{
  "n_layer": 13,
  "n_kv_head": 4,
  "d_mlp": 1024,
  "activation": "gelu",
  "norm": "layernorm",
  "norm_place": "pre",
  "positions": "rope",
  "rope_base": 10000.0,
  "init_std_qkv": 0.0171,
  "init_std_up": 0.0171,
  "lr": 0.0012,
  "beta2": 0.98,
  "decay_fraction": 0.542
}
Each number is 500 + 25 x the weight over its row's rms, rounded and kept within 0 to 999. Layers, rows and columns count from 0. Numbers have three digits each. The size before them is the row's rms in percent of the matrix's.

# layer 8 MLP up, 1024x256, rms 0.053, rows 856-905, columns 128-191
104:497496474487521503514516500514483526521483459479486455474493474582465436486503507483491500512481539508499447498533490476516480500494461475488516477510502505542483511507512515516519516502519510
104:541501506504455466488506517519484481503522478502512462489486508512506495499521488498439513509450531503473483509506468462493502501488507508462460537459487455499500485489498493473507471499518500
095:469539564482511478467510527472501474517433541446475446503510507507450493504510532498474502514508531507525526490478503523529503491449462517479499503486512503507497484508531505494511439520466464
105:544487529535492512473434523512471515471470519455452485498483532555496510553528505460522462462494501487473474504511460473484490485531500506503538500489512516462506456503486512459491484523477514
101:506486520509524524459480487488487503536491526469495541485500521511517512501510522512429517509451499511512506482535513562518471502562483499446507464514457479482439531487467537492504485491469525
098:472488495471525483491564469499478507491498506520484473492507497510550515514488459481522497462509475522559471494500454546496510476463471445496496499445484515469470493530494530511526541530491518
113:501456500471517521460468525553490490494502523520492477488472467517543503494520515499497484491450442502493498506502525513449521514458495476497450489505554432519501503545526482462506548509497497
105:509516530523501504559447523492542520461487489508482513493523513503495508508516459518509493494512494519471468471502474490439516484468488518503525523487515476506498486488493462485482484530525510
107:468516522491513529491483550515498463531510493502520490505498451533501509516481490487498516499471492474452453459506502535489527501514495516557485507484511484494484516493444473445480519518543496
097:500546497515544448481477535489535498507520482483512463554507516488503528484530465503499503495475544486511475501557471504509551532531491497501489491510484458530420557542451502471510445493504511
094:493444484472523536466503515485511514502481492513489519413448439476505487504492488535491491497480526487449528492535493545505496482505486502505474503486448467429470513504534525480521496489494487
099:503495480501495527483459539527524521514576505442497487485496487500468450504551473549478503499482502525538470483555501496486532470550484478494486463503535541483474515496504476495506475475472503
102:541487447455503524478481515527525447539531506528498480493499445498466481474479509471471477511504459483472491481492452524474509507514497499529498551540497480531498488500525526504488500490508505
142:525512558521478479482484490498509455513548524520520421514489466508494512486467503528466475494514500500473479520505498533500501497482477482489542513496534491531501495504517450469523507532536486
098:476489498521473529498513495511511535524483538464470506541495523518476498488540494514500545491458484520484504482488514497522500506469484465507494541461556522459518505463508506478521482502538518
098:475525515503500523565499533496521523508523505487521498458470531474493485500485504436489522452497492524482478503516500486486470467490477462485528525488499503495542457506500471541544474488500543
095:488506513483503463515492514521466516536544471510508471509528503516504504468485524523522506464507456528503483506539490480505505512517464530466516527524506483492499539471494525487545526499531491
099:488509514508488490478460503514504498478517468521529526556523454534523524501518490465515503492421479475491507467490487477526565540541497473477464528494511477498494478541521502495509514538471520
104:500501545522484506469492552514500503526487506501499525511487471545501527477494476475486527498497473474471478451526486492497494498448484473491481497502472464483502484435485512470510521506490548
094:502482503508538497500528504470487533504532524478501490527480524537515504480536510532480518497500514502472509538540506497489522519519488453439504499459494518506482478493552526509486503500488473
115:495524488460460481518496501499536485480510515540517488488494496514532494486521517508508532485500497497506512505496514488438505531508464481533467517492470493492452450511495492511534487552465531
094:529486483528524489480514483506464489486489489483512487487498525503491479494470487478466502486520515500519501501518490487540516533499491535501530489539516517484501526531514480526509475497436508
109:507536538455482490521464529495539551468527517482528543489487455488498465510551510498446489524491511495518543495509499500472497495511451491538486509488482474517465452507509466517492490475444482
095:518498460470508492464506511496509481474494529494500498489477516494510504525493508460512471470511503534470501518501496457537476515470495525537523521530500492510489494496502467473487518487519502
099:472499498488452518487485499519512518514471501457511493449507495517522509484533494471485510485472482546523499471498439534450552478490484461514482516504588504512562477461478504505506464485485525
098:493506553490534504468489503497551496473482532510471510496501514495535472518559515461488496531487466473496458514503508490521501521478497505498526534482478497480503497513496474465478516492516535
099:482485497542481509488465525501542515510542460487538532511565463539479525520479505512510533483475488486530492459495510485509495516502495564504532508522488475500512458517507498539499519466517513
100:473481538509499496496513548501499515547528509487529520515499461530492470518475555539480478516481484469473463480545484476485498530506505514515539511512529475522530490546486485504481508444513487
100:529524467511549489492486471515548476533501466505508512472487525499553528517541485535527540546510504462504535494494452504483516508501484539487494483481458534462502488493509510478520490521523498
097:508513502482515495517526460490532514501498493493498502509513522538524477490513529484492489486476514517495478527499502513529513551533492525502527521509485513486528471489513512488498539478491516
098:497515505443492487485481486537520529467512510513530484557500515483510493486484547489493500513490503561503495522538494475478466492520505478458486527521497475480463479497492507503507494505477502
102:454487537535508488472504523502493523487530492451490459504467530557538503534508499542483521479517496493536472501504435523472488523510463506495496480494505532519488475450487526431511513504547514
100:492450552484547527514489523515471495451527458491508495505489455532504456526532479468512511521471536446500438479536483474508546531533499512513483497526496496483506527495478508458510517533519509
097:483506472521529520499466496499496511489534521517536484500499478477496469542536490515485510527492509504541475509517461502509525458505455472479518463508511500488483523540501502463538532487506490
097:493492491506490483487449503508510508502505514487517478504458459482479410488515528494524528534485490478535513488516520512501494498460496451458517546447498501523529473506496495493508515483519466
097:517526506496462531455498518489498481500435514533545485498489471522500516507494494505468524505460540494490463504504479487457538481462498489457438523497500504480523498562481465511565503480507459
101:464530508482485486508518476484496538512486457523476483473494524516512501461519488502485529487503500499494511464492473504470455507536493497513509523471511464509543484529567463468477515475527467
101:538487520453513478518496483514479510488541516489503479497486485526524510486528536522502500543467507502488463465521469490512526484533511488505485481500492493469486551510501518486500494510487535
094:490488490486536513438487508521474489504496464481548480467506505541492506477496503500422499487484470502520498523509511514483505525516468477517490438469518481471465477526505507523521519478531519
106:502495522518465509512468539525512466541520544495488486491474450511490475494496464504464526475520462506550482504486495499470489502505493463470504497512488483485477502474509481530487503501487551
104:472471496483509529470459449485502476502539509502496505504497488530529505535497524543533521518502493462524489526498470515443435494521499492488514516519496494491482500500518467483490514513507505
104:512520464510519539535504527586504513503503515511474454527528553487562492473490483475456509440481489481504504547506495514462499533541520481506520511498512505502523474488523519487489476540509531
103:505538525469442559508506469543527465496496528515502524495506502514474479469512518500450477511485510516476461484512488492454469463526445489453478566518490483436439497502511469487507514465504475
100:469511465467442514495498525495484516488539509482484468526538496510499509501457512498474515501467506499510504531521495513518546524487477502445507529475507462498550477544470476493541480507483503
101:483486505497502496458524470510502509511483508535525487509518518504505522477510477507494515496473508537513524493488500542451546563469488457483499510476534490504484508475525512546495460525517525
102:504484471484524492457514506500477483506507488527472499469546506510464509469461529488472525484508516507487458489504475511517461460504482479496526504518499485479479534502525468471487536495505519
099:473490523462474532489488521490558443476509547449499504497531493528497471477532536475478479527459483512526503478487495525482478474517489499470564510518484511530531432504565490503522508487468466
101:477528508508529500510485462530498481479498500503493505504496497564454489499478472497472480442531489535503497494571496485505541520512427480501508523489501519507488519484520482470536516505488495
099:479489502449500497545501512497524533529524535506466508522490446484480467493507510479508470509491485490492519500510516489462447505484513508455499492486505463470464471490506534487503520488469495
096:500497506528516555422466499483488509471513513482493495534469479504497461466526532491455494505500492538459477493521502514508513491468487531534501473522463464497513506512476530513536542424511476
# layer 8 MLP down (transposed), 1024x256, rms 0.0531, rows 856-905, columns 128-191
101:490464519537499541541489493483481526468492513536532531509490507452497534512513517507500486466447483547491513491502459518529498481530509509552455524485504512460484500470503509501476484498510509
106:478498480523499537531514499518482508517490512524471510505485489507464490478507522499485474479497518498491535491473511522513489520477495479510515484528497567462465465524501510519463523494485472
097:491476476543503465518528510502483449481516518520524509498472507480553500497489507518535525490476454490485471514518496509491507522526484490480494481486492483478521490513481493543495566492497549
112:447532462463488507504515470505497482481548484522549506493533488474495479457469527538481555548483492517538523517518537541510488495508490521499489523529482527514525503508490483570499492488527471
095:465498507483469495533475501510531507468528481535524458509501506513503511498495469472540479480529515506515512509500491463531484495485523517550457516510541518482538451504527487494535545519515499
104:523503525502490511449490503500555486523488541509525524528505481491489491556458486497468467511519468475456478456499533495496463551505512546493448497527518465543516484467476472477519471458523510
119:507523513519505459510525525489484499480463491473474488510515485542521510528464524465492461510546496513501472488496486512483515503490451516558517497521488501514491468503451499546467498496490520
113:482503454523529487480512506498456506481483489536510529493489457490515520501466520517507518510512479498488494497556514464548471522473553499484510495478492517498469530561513498508513508444451517
104:507483500469554519496506480509501526505465501503510454522508529498522493496511496485476479492469533544528502492517475474526509518494511502496542482479475521487504496528502539523517524504498517
098:538483537479480511513489499511506507510479505470488500461505489519490486488450491537470532473502482524477513481480529495482460516481542507475500490459465535506517465479530515493476517529510523
093:510503500522489507543472476530482514493537512517503516559511511522504509527500514488494488517519488506524458514529467510515542538493516538489532468468491522550510507498489451490507524510500521
099:491503530504446511538503501502445508496482518529518491517500496521559509506472522462499477461499479491436511560485497474473471525472450523517489524488471447534540506474511493487459506535518498
106:424464551536527462511556459475494474499475489491473486484513540475526513502538494509493501469496532509500474454487501463501521527513472541495523473487542508456503499517485466507485550521497478
150:488499549515456483495487480516508490467519505525527482508489499528488526487455516516496502484517504476458460524500513540453511524449541445504549496509493518506510511519511483465508557523541486
092:486521473495540480497497482492515472484554486532528508445474452511482523509476540507494470516500507462492506487496490479484474516510519554475522491515442443533465497527478508473451506465450477
098:528513505476497520460479489491518495480490499482446480506540511549544503488512485522502505549533531509508510486455439519506501542537521501542490483502511487493484537489513516513472485499511472
100:488510454537474521427516502475533531475480469483502562502519468482487505495482494520503450487504487506481537506531498497491477500493523449501477488533494478459457487532473518491517446509522511
101:544529521482511516505482468511517476520496471496491466472480492504520520462508531523525507503615476532491516515522501493508467466469454488550495470475445506507485497489471521521546496511528502
109:472490463513519550476439474503527521490489505499495499487501470517475505529496542546506527534488510446493508441474525486434469479476561555510512501511508523488468482476521494551538484448509499
098:505542480521480475487485460528514493487478456487519524492497496500516492536486499458476435457466481512480505490520501497499495487509530541525471496543494460484462508514522515524568476562477498
126:483496525517511443501520472505488467481506471486484515522454515509480505472557520531506511488489490497497506502523523472503503547494499501504478512520479481510435525447518536471521507503538457
089:484527489477473499491478515470547479488510471531513525482476470507488483468536492527539488514477499487498494513522512515480490457514509493516474514508507502534479463495504530492479525478532495
113:510531494514530466499527498522499509523495482480474505510482507493488510485474485495496486499512497504483485471492467473500522478530524547478523515546545527529514532484512518420499503515542508
079:490501532512489476529492503473515519522526499495515492522504467466470502475515511544507540532474499466514530493478513532472558507521472462466532489478494526511489517462504527534468500484486540
101:519480525503480524523518553422466497534474502490518514538491540504486504505468526518496462514493525463468492521541503533513523492461468537521499452495485469519472462532487490502508517507561453
097:512532504526515517515504507537465509510532491503537493495533526477438515449525494539501510477481504505490533489488497523480480466471493477488528485504508545473455519522489534542485462525486479
094:518501518470541534522527463475489510514460512496444455470485526466521462484516453501522499497501501517474492546494512523504513493510489451489484508503527503500453554502496484500501470499472446
101:496506477465493522525490465476515500492512515528468479511498477465471528500516503494486524495504503506522523514511488524536492469522515494504504498483480529451488488451484506495526488558545492
094:497452521487470518524484522448480515497521515478483492513502486511443483498531522466483497447495488521523487463545497497509502517487499496476510508511576459524521533524473468485471496475456501
093:509461509520480508495455514519505482489478510511507506500498535459508525474503497532524496536514487476503516486473508500459456480485496468506444494491512479511501495509458505452553488512494484
094:510485535497478543466495480517492513523538510512459522489500508489509510533493487468475484503508494453529484476478474514508540525489471534505563461498484551483521479500519512492494540465558492
101:513521479523474466502506497500513528496500524543495509531517483454484517487473507510503511525453510525510537503494555492499507466501505483494524511508502528479514510529522456534473521486440497
100:497547477499455512476476457461513497552498518503486475481455526506499537480510537521514536469518533542473541508498518503502449468495513457528476473484520493497525508487528489517472461481449467
092:507516560491515503470525495491491472539469500501478487530496501518526483499483516490508485507484491474452549465470510518481481531457477534519500537493511468488493463484518511511499452467498527
099:548495524508493523511569500479512516484512488511471511492514540512473557543494500504506451477520484493490466533508525496493515504515520544524477476535485509513477507493494520470526503473496510
094:478496480490525507506507482486520502485516500515480470497493491494529519483498514518510494473561457460486497478464523503524498535484524463496580481488487502510473527448477547491491493511510559
107:507477472506521476518468525524534508459478503504501498519543481502528507518491501483481481510479503492488430519537529507479491493473493512490482472482497535480476470516433524489485492521471504
103:466506472519483498485504490489537490486472444494506486456486507499497459504495493443491564491484523507498520513495521454510459515505520533489514510510482452525509488490544502512482495497520491
095:491486467544499513535486487483526538483487546490506509531518494476506476510497513481536558498514536500526487503495471473472537484498548514513504565468493495500487499499506487517474497527446496
103:489541486492538498460532479460497514487503519504487496476488529458532529511508509487499472490485488491481514545532484517464486496506483583509514466515542510499526476502500538445494508504542469
110:586527482523476524499500575499498509475507511498475441474469507503476512480534516481480461491517525503445524511505486486508548481502519464508498514467476500478510518496503514524452469510475561
110:502487514495567477467462477495533498504485515509486515456483492511492521485503489509517505512500501525501521482494487524487480492518504507529477503488505461485516491478475467481485525504494506
094:466477499534525499479523515451505539540485496502487489475489493466500520520502514459487498503548500525512518522537520474513539526482466512505473470499492489539548492523495515543500495493494521
108:510517508459543494490507495485495519476483498492520490499501476501475515471514485467534499509491503518516477494501499548498534502443499475464458494530515531506473529488491496504524479491554495
102:534491495515521512494476484492496473487450524511500524500492477469502486525466520486501478494534465498476483513491468460559512480530485528522537468468500497516527471518520490493537525488489481
090:499523513517480555533493475489519540509480527487535498500467478500506514518495453503507495501456480513513533514540499471513510513534500490498449495517474522516521475515514539505529466509486458
093:522519472548501506500491499540491536538502449517477522502503492459463526526451488504487480508508469509519488513525509482516539500515514510522440489476540495475470521506461482454470477507509534
088:470475506543497491508500534427485511485519510507524485533517473476575480502525532486493552542493496500514510497438478528490501477485556518497525462505481465529484498545504527533464484494495536
103:503515480494493493463532510467479503478522528472477482515474506457533530483507526524508461497445543491530517490512490490532513502521508508507512502498500515480528488480466522501483503501484470
091:496509507536489467517515479493481510531478465497516504463513530511524507537484474460516470521507526486506514484518506480490478508512533522498461519531542533467467544494519462514476487543480508